Weights of a small transformer language model.
Size: width 256, 4 heads of 64 (1 for keys and values), 5.97M parameters.
Architecture: RMSNorm before each block, rotary positions, untied embeddings.
Training: 141M tokens, 8613 steps.
Each number is 128 + 24 x the weight over its row's rms, rounded and kept within 0 to 255. Layers, rows and columns count from 0. Numbers have three digits each. The size before them is the row's rms in percent of the matrix's.

# layer 2 MLP down, 256x768, rms 0.0196, rows 34-101, columns 96-191
109:082106116118141159126117163088166118181110142137176185133133136147108083106123097114141122139124137130148104073131149112157171113095101155117134125114136102128162108139118106148122159171145137131114136133141122151121101087159131095142134108119128155089144123117147139135126141141095147128
109:130122139128119111115095148126194138070091103180151120111107110116148143148119158093110122103098146105154126154099142151128143120150100115083124169146136155139107115107144115124141128103116084113147099112099127110119136135137133119117133112130147085167134116156161105091075113093140144133
098:115131132115140115111095169147164143147141165155117156141124159135126147138096120077160136159141158135184146142141139167140192136133130126159173168152125096123112132128090111142133171164146068185150137122106100103130143097110109159144129121125103123104175146092114138194134150136129127139
087:104107150157117137146112162138130166146118133194101157129123117125141108126166167111090152136128096129143125136090152141134110101123140147134098130131104105102133085124109142113117170219143105194138108139107130121129153120095161140104119118131125141147154126124142148150105099124104152116
089:144138107154124173137157131128094132174134097113113173121142119120125115109099149125119134125156115164085102117094077126148107117101109155114165162117111139126148124107117147108120109135101119152115141129082176181131141081109116125097137150042117156109113111150142147147183162161139146113
107:130115134147137165163132102102167127147163148169113116152092153170127132116146115165139112134142128132120100129138152132072120087144104128146117141113105136100112139116092136115136139147130166141082068133123142145127113144135143103156129164138150116145122092118126141120154054098104153156
095:150155136159151132148159106160124113117114125136100147136082067114131108125112112158117137103109100154099102142123132149069134068134134099108142108117111152079123136130088114160149151165159118109105101093157135121113127159117134121126127143107149104137140105127124140141130168104147106144
093:117111136143144109141165149148149123124166119118154094088126119103147144103129117076123159127130175164100154111101106103113157138158124130141140159141071114112135117162099128147148136107113162099122171120143154126118063119126149166128124163166087142117136172143141128134099103155119160146
115:100119163138119112133121133137158134126091158174096157148110100149134135159128162144123113128121108098120124140119131138130111130147134141124110138130097151094121113124127165138129129176092102113089114122158100129154168120104137103147137112103164127116118092094160139091173121099110114106
089:092127093145118147151147099104162105126129117129140112127151133122092116115175105119120140115110118107080127125102097094115115065148113102143116097130073132090154124146117120097154111201129152121108149107159112142145132120139120118161134168119164154104073151123118086151123168151160113146
103:131147110133074138130177144127125121101124093105135133096102113129112135151143127178128148141112164112157143152121137111148116108147142137129146160127170154145142170163121141123154141105132108128100076130145099101113130149129130134130115132151148122138177115138147148110129158137133158139
104:109102126162103132100106140083145089110143123100137155101140168160156104134093136120128139125120151115137133119142111136166118186106128117121175156115134125179136143146165149119098153058147134132136120117096118108125138138088129172136143105136098126060141130071093123130104135131093143146
094:104125120144109170125137137120086131175119133114107130113156152098163092141074097160094119111153089110112111131147115140173158115120157125132114103106073101085134125136094121129132136146112126124135132119142139145153135131079096114121157107125133133117094178104083096120136168129136099127
110:110125146178131100125128104116198136156135111129146130110113145139081117119101137125109164112133118118149100076123121104111151140172152111162086112137120144116116133101188170110116117136132112089141133149086113116131107163114150095161154086159127123109111151131121117113083157172106138162
105:139075129126140150159100118112172123130147115123092154110117142120089101106150108151111116173146125110141122115130133105103108171129142076154101104146103161149115150147138167092109138094149134085129120094086139120126088131050151158139191115131135138104115135092109108073090126138123114140
099:162115128119160106127148148136171095137154130143110175131135129142138128111142105115168112160163118124096132104140131118130133099117113142145114164164192120179154175101175144124151123126096164103094119117158164146144156123127136102168123133119128143101112115095128095083080176149119140086
099:126114112128107167103155149133135126095099090152142131157124127097142135136118114141128127120108158158156110124123135114161112138098145125129170119118159120129141135180132133139142160131124107105135112099164126079139100139152162133106143137163103132113142141153124156102166117119125129131
107:135180118153124139119143146136142108096118071128127102122161125141143125157144160084089135114066111130131158150095109150153137125131114085102144114114141129137159107114127151178124104146139135065154135096160134108115112138157080132116149129130139129142142169166131095141138117112175140145
090:118178127124112123135130143104199113104131106117177117124141119106135158134150148198144094143113120128147152132130127104138127099189117119122132091175061104149106128117078145131086100154184123198125185154123139113082170154080123155128126120122109118129125137123159129170114171169105152150
099:144090113149167131139090119150194129175116162135122129134134145114095123147164137125123129130118097121130162158123120118119099110169142167130087109153146137159158112128143162124139097143118157097128095140193128111146104134182136135115098142122121136141119152139101054125153099116110135137
079:158159113069126124145120115115087169105161107133099130119109115177172161125151145171116087154092064120153143112138137116137080092126141132098163152144124102127151085132073108128149144143120156202131109140110129120103137122115156146140115156150123108132133102117115120121125137109144113149
114:117121141153164104149141099114110127160168152145117140120128123160097123107127167149129129124143140124124101117074106098128148138131167121150115172136120119136161185096190163140148120145183127177124128130091127139119175144148136117181137155112127098143131110138132113152114117136152137132
082:144173136082131204076173097121088117094128128111144082136165127078155128144097107125099122109131118125120131116127108097154124167119144109178118087143138108106116137114154107097118142110122090175133150101173102120153135119098107134119197150127108135115120158096150148153168176143119118169
102:131134156127133155091125121129172082135146135139156087126207113134125158143144155133149125134072125093160090168124156108156128130146155140134146125095065135171162185154147152131102123085099123166106120152115101132160146103124173116145139140153131124152093149159170100093113109134140129139
109:136130109131128095106119125111146129094134140157093127162111138145171133120143092129090119119081123104087181093158111111102131150141106124104150076146099126079144088138132161147135143155121134120080160096144141090158140128166105108095115084117147124122117140072073135148163169113124142122
102:106128169171148163153145093151164167094117122144137121138081101096129110135089143111122140128143160153125111086142108129106146114155132134124074140094131144077097137144130117146128124131129105143150096158163143148097133130133129119157170134099149115150125123138149165123135203135099108135
096:126149127159096155128116071175161110105152090150116126166120072129136114138143127148083133114090105142099161131136113130137139148115142084114127104145081096091117117174080103127136116142133124104120143114108150139147069132050127095128138177149142115135096123123104181106122164155161152108
095:108131161165169089170121136140139127089161129137122158100108111124113122125120132114173135172129121152147138146143144142121151115146139140152086093127158089136117112152117156153122098143125119158122118145199123153077090143189176111164135128128127125169138117135136144099116065155117154106
101:117131130179138166155107171149153132185129157162137210154110128121117152090103141101141097171128124158139123162091155107139123048123168136127169170133125073142164154120117102147085144177141108112162150113103156123145179153115151163152148103148127116105130109114089138119162124124109126088
084:148125155110109112091125119137098164109112133124164103118157132114099113118131118136105126142134106133164101102131108112086136156100119100124127087124104105142128123122143101103129121143098076088183124090149125122153129144085132117128135180122139110125086109102127122103096119110115113104
108:106104143151156138134136096129107122134149119135124140126107102099123143111121148141125167113132094130128126098126090104145124172142116118098104186120120120141135094126145150135114069137093129110093138099125113160154125081122144120146155131078114117131102119167125148124147149161115131102
100:136125116161162137158179130162091103148132149102117092060105141153122139133130145131141151156109147139133148125147110146153120135131153145126109170135118129103105139145112147167130137116180173158082125130090113098140109110128135148132156140106106157116185145126126114117156128120137128159
092:151128094163125117134156110154128155124095104128103133135097108141103132143091120116152136150116132153135129154130121155138154126112117063082150156105186141084097140151078092119138133145156147125188075100196158084127119134131103118096116120132127091132139135160083150117142188124115141126
102:116109109127141127123101110144177118124086111151173162203142111136109148149151123107172086124129148135136095119136129130156120071098081113093151115115135126133117112149212116086145131082100148105187061114113117123136085150158146128149118136147186137103110086128129124098000107141135108108
087:150185133097094127098129177067073128132162136111166096134172150121102183116120149150142141094160110120097089134142132140143156130107108122173162123172150123167120138118147106110126131073135071121133152127127139120112121104129129129151111152147096111095122145086130110144131127123126131112
097:149157139120095137125180147162155130090130131166112159162123092141144170132135162103118103120082119135094106118120174112132090070106163148124137120099163146111163125142103131190124143148093103131134149121061137143112172126144160115127138103117156123165140108118132208095195105134174111144
086:134093098118079139120124150132139130138126102140093144151124131128104142131137104144153115116147124126165097142084101125160151146125108112094104162169094169111088155134142144061157114108128121142127129130109142092121149133110118123081137113093119102122123148161130126117117142128141154161
090:117132107081102117073139141100085122108182122104132123143145128131146162102143151133143119126155111149065149130145118092128090175122134179131136084160114141161147131141127156130145110122148132078102190127113144132103183130089114139129127131137110150113084151106166092165184102139098144125
103:126158141162103109148143105147111070148126114128104115114146100180139149123175140134144129111080139149127129177114154120139089085124157116112126163123138139099123131135168135135083129139150123104139145109147115113121164125124123104127098135155132134154135151151143137134205095136160136135
083:148108090133133120101150136102136107132124091166184120150120111128147125150134088120106121089156129162141128067152098141100134091126085123114113157088113137130126067174130094155160075170105166129130107110121130109108078116146127136154139158124148155126139131159145177123116152159136151120
090:116145145112145130148120126112095122094134144128154186136065116155147123127129175127167159114136100146111130129144159142104079110097133118117100124161075133130142132099091146159135096104151132063150115176097152086136078107079149117140097133123116113136165139137187147144106117115109153139
121:111090121086107160108100162097128125120121154115146127119148148100080127112131133071127143123170129115131136103135126123167130157100103160135112097145113114134154110162152111113112126088077097173167099154068112159108053107145136120133109111122126172093135117131155100108112054151151108125
109:133128154150083143150138121127146101138094103118101109092092119094117093107129144146101142136149120151135120117097121155103089048112077110105129118124110142098139117112185105087125072102109140137121091129118095153116074113161122120124135147136142145096122113166137105128108070146106116107
107:181139121127108154133143145058125132117143150088125124111133125118116131140144096162100123096170141112095121123106087081091102139152120136133150126140139144141127162112084151082131125095144173167112118153102178109120174204100100142114134145109085117116142109103115094147160128142118151180
100:151108118101099103104130147130087126105116085137089095101131094132139117144120106137166069122108148143113129142134092161110163111131133093141097109127131168118131169160129115127132157143121122126120119083094152105097096132123104106121143110102132103139095114090138146077145115072132132135
098:158137103136131091133180119153145160114128160146134149132088086106158136126113162094075114154166088122141095108151100126114076112081171154090138148122137107118148090165150163156153126136148099116143088099147148120093079114118133148132143173115127121120148117133136149089087120099101148128
105:169094100114155086111103173129082115156129168138104125094127096142159153105141129146157155089129116140106078140119133145112118083112138166100115160096145181139119104092112114129171119115101130108165066104110171122134154128108117141102081112090116120173130110129121112103155121106096133104
095:109140142171122135158139134187097137159137134118134110130092133091089104069121153093106076110167117163097127132116117175142133108116114128112071167101111141080146103121143093122156073141131124127173118158150146125083156148099095141143114116123138150157118129111153154107137121106111124123
100:115108097109150132133102134098144159145109119136107099096105156141123125121122104154100137152122115126115077109091141132122082145128136108119140121119121165130153118095116109125138166099136146158093087113116107106128119138159123178113136096116123156092099137100083074096125179111099119166
106:099118152143163094149115127124112108164151156133103132086146172142141121098148113131112138116114147133132122134116133129094129164130153169134129118131128073105163127155091188133148176104135161098085192115093153118096152100059156117142138138145108160129137138106125103158149118123128157118
092:164213138135123110142175149124120112135135124080125152126120132153120127127121150114188124158126089164132153123146101109147101134123136143098102101145132098154102149103156120116115126131134123125131188127172117122082130118132119123121113111093119140123144105113137155150086180172128146112
086:121116142150117121133146127102146097072122124161127154097097095101150103116144139085159119154106123148131130137124131150122113058137109123080143047091107139141141099099100104106091097169121114103134160099112113144109150123113106116167136148115163125164129135116125104141095118079138121125
120:150152118120158147117145124133099098080142124157138086150168114112103160129200142152124135085131114155072141133119098136111108140133144151141072147119147120128157119126107143121150103118121168147130161128106140127122126161128092121126078142097130153152110141137105154161155150122162163166
105:120158140113106134131111118141122151152103154095120157156118128103140113163088136121146132131127097119114150161137152159156143112099120102103152184185103116064142135126133091109118090123149072172150138157120139130131156115182098128101086133113121127106125129130094092145123106082149091104
120:139092109153100128104120153094131125114126140141123120129133126086096113127112098126105136097116151148099179108124077120135162124075141087102164143107109091126155120146129088120110109061166091112152127105088139140116081149105083119117115170114124086161141134119128121154123138108140127140
117:126117121133149157094110118123105074125186107109096123118167109148165113121157103147101116119112107159114154151120117104102130153136155150128128136124101104151128154188129143134116135112180152112120102125147156157113127135096113134169158134134089135106132153088096119153151101166092174133
098:148102100136077116088110129155162150149114113123099126167121105165116130161091161113135061179110116115134085115137123098133170129133143115139161117141160126127103170138111152111114134165143129124159169134154160123117196147151158129117135090147127083124127132117116130113155098124120095106
099:106129135098100140076113178121138125170124118106116108128158136112130149108137137135133126155156143113134132140126114141134129117142083116124158168174121133190160162133141129129110107119126081099128034125129113121131131129138114149131144135115118132100111123146148102132146069182106126113
092:127103107178152115145150134138160086103134157153143182170134120164134135138138138114149094151127165133144138095134122102158125119106111105120130118118090098146129151151136155159066112173138141162122144077150135111171124110144117122163139149115174087106152085144130157135086190156156145132
102:155156156151113125131147127115125118107141114153122106173127139135152142141103102112101120073161172146127145117138138152132128181144157074120132072127159180092112129111097127140128129169123128132101158113149093098166157160160120109130157140156136087141094130108102151089167069133137102125
103:171184134065171115084116137136136133126141152165086106139135102124145163130166127127142120136085067098124162122154120158128108151154147106127139131129136120141131095108111114140110112105117105192117164114074081138128188090151094111144138135122140143181109148092117132182092160087149136121
086:126128100086117100103143166092102135101133137125128130095126165150127112114105103137141151128108121093130104108149101138160140128070100126101172083117123140112170114131126140110122116141115088115113153108093105118097110100141134110145140098105142151129119121107154108094073193085141150115
086:130162151106135126115117111090136089117091142110167138107160114134127115154129156094127149155131085107166094136150134176129127126126109122147149119129130152121164112089112123128089143149137091127081165139147110156162206123159139120110140142149137107133136139133152085110157135113078133133
095:147121141101100127106149137138127136103092136136146117087121074117117130138104153107120140122109090172138091140124147154092125122090125130126131102122124139113115133125158100100177108054148104050139064106098153133153144096108136089106116152120151114143164125151134154130085093158116095127
096:077134122094128124102097154138134126127114155139118151132108093097143119120143144108133117122120110121148143188138124180104098094142138139085125165138156118142166094153133108166134127105112097127160165114064122108097165136098127166119132090110143136152097141110117099110111138063135115096
115:123117095126147133116120142125110133103115124111155157096128126114109132099146095136160129113180113144095132189113104099137093093123115161131133159139154102156113121112129110065120115106139086119170099094092144153118091163101094141115095130087109136106110087119109098151073099149090137128
106:144143124092090136121136114106070168120097102103096084121114156107084107144128145174106128104160141114117127106107070137136104132165095102179110166165114181088143131144180083097128126179096088130134120137086099112127117156132068112083147131110100129101105171132172077106132136106106115142
098:143159096134084137126185157150121127106102105115168129137138096138155134129134115150115092124109146113139129133131124111135141106129116140104144142127130145170118138149109101136116156183143112136147143113152160121103136141180131136145137124140127108125134119139107189111065132133156130117